Each number is 500 + 25 x the weight over its row's rms, rounded and kept within 0 to 999. Layers, rows and columns count from 0. Numbers have three digits each. The size before them is the row's rms in percent of the matrix's.

# layer 6 MLP gate, 192x64, rms 0.193, rows 100-191, columns 0-63
096:515484521487489514487509469515480522506515544513506504521495480508534521469492467492540472453492446479479515497465488515538499523495513489477489546500488501470521529556550466485495518508553535
098:498478491502505485513512501452502458512466487440493490511494482499557536483517530511460497506527464529489486491516499493495493459515517509513505503493506469506501502513546476556485494477536578
116:515498479511465527526528522508481469484462506501495505506515540498526496502535538518492501496501484530510495542501469482470524489457494551423481501479506502506462530472529497479534520534460525
092:526468546534523511517492516477472536574525532530513513485460470507494508502495508511504513475469479488492512545495494474475482502504517508548492518461522476505474485539487476557519506493514474
101:532503484516478520447516522522508550489468491478497561539467499492509515465533499487513519511486480511548494503462453495503512527515474497498523500433491511479458485504528474513484486503526480
109:486472474478485500500532476533490460475486522459494548511462506460529512496536521494437541517488481497481503520462514472495475511507525506500518542480474487502450498515500472473520504523512546
098:486470500508491503510495510488467516485492478496475511486505487429511450497521498464407517520511505502471437500493449488473510523522495531492488491485463518499503465500487485502498538501511520
101:486498484536511494501493479524437490498483505493540499494496503498546526477546516478540500454479521558489516535504540508480530497497510541483531460487494502481518518516500496468511564500523498
094:478533467526505474522502506539531508529502491491483505528506485482522457532502452508523544485466497481529510475499515456454486511516511503451479495492528485506454521534502459510550501478477526
094:563491523512525489567498494513489469553508491462473514496496499507429541507468478509506475466509477492478502524478481498511526517486492479463493489510508465533476503494474525487506545516510517
086:517480483526501504548531513478471465471499491444464479494518464496474503521534488496515517443483510552471524472523500496445553515525499493482495494488490473522539492483500511491530495489516527
089:484517529465487509457486509515484520539476541519536557510518528461484550497513515486457513516482488486508528479515505472466537485506485534506514527506521502494492487525544456477491479462464505
105:470510503500496498526508495498471486538531493476488465502552544502484500516505530487518521467468429502502460540474491448476505543529522491460520482519510459494500485526499494485535501527500479
090:497480481535509464512480499484456468466491500527502498505517504522496477547492523528551484505524532499495497495452477469524440482534455536460481493468483502469498466531499516520480505500507473
105:518512489489513496526512478479526509516493541457510497507501518476550513479488505515497497490489476483485523519479499534488471495545537486494528509445483450463496471498531444461539481476517550
100:533538521503483491491452523506494506462522460496514515515508477471495434478484497499508468456491484488445502460499517496462485489516546489471481495487511528486468487507530526530521500460526467
098:485485504484496524544472493467492516516498497452460540495508519501504558509485513513464547458511500504466492490513487512507517511494522482461452491516467459519482518491489468504529534487557534
108:497482494487458508509499546539445481509494507523514514507466513442488522481528495496522474494468513511498513472450474508456499475495482481467480476499509508532478525473492467551550509489524527
108:518515508448484497509474483489499433517473481491521484520519512520547487461519495508523541503491507495514480463532526491475521496512499461480481472513522505506456477496580514514528529487528495
095:487474509538475489536493537510514486509548514545502509478447509518534496511471545517495527430482514497497507507498511520511527490465505534503507454534444516519506492488497461525504492512533504
106:504496502493504515476503475458497520466487495485464488533539513452482486508505442495482455479462505497457530494525494505483485516517528469518535511491448500508478492479558500501539524463538497
108:504508504435468510494512525488477498502524517511519561508473515497563499463480501474488470536545486498506469460533495519473498495500502496500475491496451486497507498541487477493507552500535466
139:553473471498466470518509499464487506524471534488475526524502458475511495441519485449469523509471471535495489505485508473481518512535545500483465520473488480467497524505527471529502521494507514
096:500480461477519473504495512482502525524501510501500508551516487439489466510499526506508498473465530450498485499484496506501573509516499525530509506568486495487444510477523515475527478481475495
101:555483466491521458559503481499535477492498508468482513491511457449498522504504518480488512473518487525464497488505502501479471494540459485510482471525523505491537557538526523505526510510523525
095:479533524455508461489477482509447519513472516488472493500543528472505478511486448483508500457495508492450488483504517508497474465516507506515514509493466479511502550543529491494502563522530506
103:521514515512517456505547558465493470498508486498509545477492508540519512507513484517494489457535525534505515467514517489497494540523499460502468543497509489490539480511505483543549537497516530
101:588502502471508483531491501498511497476498491484467493537523488529512524521507454519512530508474499491487496485523506529456488563497482517512463527483452551490486489509505498534517503488514465
110:551486521504454497510510466469492489468481466521462517512533517505491501490496526495493501489492502528519444480483549454495510531491527493492500530504532507500468495520563514505517473488545451
095:474496504548476475489544465496466498509474464527515504494441523471500485487511514480471498503521515496493464478512494501478484509483495521498487507481498482466478525498553428496504556487489549
104:468499516478496505478472494430485494507490505507504484477546570508538514490506510486519529482488459458474473535498484506476484476505557470494499490528487463505510512482524485497521494446501528
109:477466505495485542513496508535486475489541517513486503503552477539545480509500499459491501484461479489493477468483492504475506530513491498501455503498497487409540503501499485505523466506538472
092:567450472495512501505504496506464494483526495518468512526506517526483500470527494472516531480495494487472473484478454501509492499551453555443520476482510516471523519489509475486495496458497510
100:520463470502524485514532513492505484479541477507525527489523474499521499502495483499562464462545483516512477473463508557488477499512565514529503505520522501517475521541465493477529519481499491
097:506473509544478477497503481500519445511575547485493545503533508481490474522529484471515525492451496497538469468519472505476505481534535484495495518488492473546502472527492520517501488498510491
094:503505512474508532518494489498496469494503524474496549499490469457495500423480498500526489490453513483494493526444496458485497481515500552502455504464529489506487496499496493491539449489542498
100:484471461485482501545524517518486485511521540469463483530475497499587508559495515500479463501522500515513508557493493474488485513475498511458479513487509487505520510535469497487497511498537521
108:495458471466493488478491572495524489527521562468496517522452508482475486470532493475478538490518543485475519529469493483506495456499494485490492497505498477531518489506483502490543520486534526
105:502484496500439482535514513491524503513480513509523498492526548478477519514559477504498506477494491529540520497497482502475491491499465490510457510416459511532503481468512443506500498475504493
098:464466455472480493537516444458490506550505522525502505505493478493467481519492496484483494535483470476460508486496468535505478529500481490531479514525445480523500506492491523479497521544504546
106:487480514522483537504464497464471506452514523505488502533483517486508459452510495449496544517490503513529498492478455561506555542494531501520478523540468499490511493494509495501512509513538484
106:513498505536455486506527559468484489518515457495507480519516505501538534491518508401492518453522477535527483462510494503507533532477515479505498493501486498511492513464507472507494507486508481
085:503499504511466523503482499486492487494562508509468496542510505503492453490495562514538520503545512538503453509514514495510499523503530496521529453507489453490534435480517481471513515519498481
100:501504509478496462502547479505495494503549513488484497545539498511529482490512474438488487498470494497491534509466469498491467468561500514499500504472538449490494523527456493463515461498497521
099:557496493486493495505521461475474505538511460551503486494529519484466520508474508486482506518517482471508505528513487542501467506498501462475460499529469471492509527471575468495521483510480469
093:512477500538521535484531498547459513499501519537454537551511526470514545495534511507502521488483528524509483519491536451475547497514484480486498473489506545491481490472518468482488481492490477
105:503460474497478458456513533523532516501514511467482512543457526526497517523491517492508488535514503540519468465515505443496511551501503502500484504538520497514491474474528458486510534458520482
102:501496480499510536457480534480485518512532516505452507487452491525461490452518539476460494519518491492518483515483467510479491489538514557470444502498482491463521505513529494501501527516518536
099:507555527517563516539546514509526495532508524503507538504529505477480491539488451481492516508500493482507535539458479538509513505538472458501492486468500479504477486495516491532528528500522514
100:478473495540522551501466524500537481498523522489498507504505518468492543488509472485483480502508502518513470475483452474456494495490508500561462531491482509495504444509562497512536490466493513
088:514483482478540516522496499483524514509489472556498520486524489516501538463508522451525532498515552535525517537514511522504493482501542518492483495488479471496482523538534517477516576480502499
108:539513471513527514516508504513494418467485517512510551507523494542486503458485483507477484487486481527496457491491484508474475537526498484496464535481490506476476493531518487464513514443524524
093:490517508515500497539469492432503522512462509494535483476506505498463490478511544483500500470481497530463509496494453488487473492545520510498504492471563479477496510576479474483512523487511508
101:523510535460493482538483486488498481492533512518441521497491518522558515488472452476516520493494504504484481488506484550475528498500467483540481555531495514494533469491497501499555473519508510
099:462473464481488477512529499493477467481469529492485486506549504490529502475503478487489492484509513547474523522487505492502519468515515486477480568513513402518493481471500481480481507512484489
105:486519505500503511473530517521507488478475525455520518521547490513510460490552515469460475497516468520513533554491442518502460470491527506526486511462501513506477484513515489509516471486529547
098:502510487478536501498506500515442498520541503510522517515552533492518510529491517453485462464484522517500548522502521456474493517522518530467446512492503476483490493460453519511533508472512502
102:508498515482514474518492474477532498516529531498579548502541476439504523476499462493503497515496531549503468493479493520486497478518518481518450494501492490480494495483522514446522491477514524
095:514530507489540519536526530454487478500470475486466521482495473524465448503548530467500560489514475532473477491473485501504529471518466490535489497513468493461497487527484522494504504493528502
101:529484476503500485508507482487476504463535474537468503533469529494488507527511479448496452490534459531493493492485484585504488484497533512507482531493502472465474499501478536474496524510519528
092:528433526532510510496475460509529485522521469488484507486514523505501519547495530498480538519506487502485505516490495546480530496500505546461481503522467531486495460501457483536521516504525447
106:484507493455505542547527480508474496473521504491528503497539469503515490482489451501491500512498503494460501492507475496502499509551482531524437549489496549534481497512532477445488479472513500
104:513532490445479503504503499521469518499481496505455513524495514448529479515491512486488459513453510474488513487509522494480521473499471482509477505466488558497460545523497497521530458475521444
099:506460522517484488502545524531461496497492481489465483504472511463459489459588464472472487509510492515478505502468480508492505523533514510480529492461485501509477534470522511526503494526508535
099:518496466483502493479521503503512510498476532500452564522515477486496488488525458514488500479498485538460492495530510499482513513514516501481481555523445507424467537526521492508495529491502530
101:501490502442499507465512474498467467501488510493485538487447511505521508462517497488519540511521523483486478462495492495497494529494466482524477529476536479462520453505506524438486529488546526
110:500474479483494535471502539477567512478449515495461512504556509477549521480466484476485521508469472479494460504527454504490489540495518467490500496486475478471473505504503477512492505496532489
103:516483451496456506475511488476541520486477506469500543502497475510502496462520531433478471500478521507522444459518484479493527493529495492537483487494478483518547501497501496547507515476534500
102:485477546500503482510522508498515466464493527460502506489534509507519468525488548510487468520534445500504525530480485460487496482518511565501502561506490480521447493513519489469485501492493525
096:510504488500462502502543544499495488537491513485481531548524495492492500488508461509471535495492483477469500511516498518487563514450459505463473487485508474425508517494515466505495545489490488
109:521512516487517492476506495499487488490489498495431482500488482489501449494469476504454535475499516510499458492444468498449443476515508489531521533542501517467515519473506473477532493477495521
102:496512495469500540519550486495503460511516503489540518479531467494511499462532546468486499465484502557530481464474492541497509541475534491496496546495517505542504476498526502470495485459503490
108:466478501485501516533531480453506441517499483476525566511505495437524505486491538503494480508507476503552491528499480511484465529483500509486434527502501499522468484500491473483520496474501496
107:468493524506505517534470466470513475522519473499520511526513509500502512493553489485536483534462511502494482529487496514477449509502483528474517512533578480506510550505512529491526462458515499
094:502511541501452446488469501518530513523527529486506508457478494514536478510536468487547536490515515535536467510475470500501534515489536495498520520527514496449461479506530503511506531478494507
103:494477558507503503530538509460507494488472484491472501521509515470497487501477524513517535504492513480468498482444464510507495529542466503489498552497464447517511504479566468479475508478502500
096:538515506516510516496516509504509520488520513464534480570546461471526475488494478478537465538512513508488508503497489480496469497547486488469497524539465523501476538492534486539516518508497548
095:503484534543507504479499495473514489477529522504483474511480509458488475454517453458544488532508510473477523500463463499496533491495483500513512507567496509497459498504511510473576510498498497
097:509466472498475485461535510517460532455529506494533524492515488495489506496478572465514514499533506504491500498485471484544531519506472480482520530465526490535487484498487523512442508477457503
105:551485521507509496480492517510546464496497456530498489537486502474472518467551468477534466529517490492475478490464500539462514445498511515485471524483476456475512492481497495496546509496494489
103:482472455495498490501508494477467480449492519469467501523530522483509439512496506519525464540487516489455512485468470504464505510510478492448515533497453469482486488472518515500529518527517463
092:511422474453528499536521461474494526463474462478476547483513503491527506514539501508480505470520470513487508476495549482534488466517470482488507518489495506496497514513471475522487492489512540
096:520472458525486485499483522533504504493521480498502520519463517472464469525498482509515447487463479542500566479474508464490455520517541500502476499488517511509474502521515503532540497539543494
106:558519507484473480480536537479468482502463489496488504522487478534504473501495546474515494487518439561480509529507535524471501497526491479519517494492482534454511529510537497518500531474516508
103:505470534491451546512516490550534543550526484457526531496513513491533484485524473497513503503488463506501447494477483517471501510524486465532478515504471498500499466513538459477486510507504477
094:485496511453499482460570472511461519506472490503488544492461485519484512510494542495462494514520488486477509523517446511503499532523544506493465514510459527469521471518493510491489542469512489
099:512509499496501483478517466523471482532516484548479514495477503489501500437485512429494476493517497522504471487512466505466520523514501560504461490503503511517462483488562492505523545531503479
092:485491514501468470512533520517516469516473454508490481528495483497530516487479512469555504555487495524492484522462496493549492479562550531526504497483499487540518475469490524509485533525513502
109:511452495507507459502523489470441493472461467504478491502515536504540525515513516499496504521497474516506492509482504519471519481543512509446533506496501448537460491469506493485501529524490561
100:567483472516506522505492473508497441462481515535523519507496526487542501501522501495472485508499536486479467545486490506477495462484497523443519511485493472481486525485494524474553479509485541
107:532456501489503524480563498454567485481541454483470498494495501484501518493553508464482458491515506491479485467502454495501495518502522488477497513471486509542503528488511489499495488470539516
091:561529488460475476528514489509509489527484496516553488497517486509480503441500480485478498472481511511515489477472522498470528527489480548502519529454487533466515544488515509513549511529476481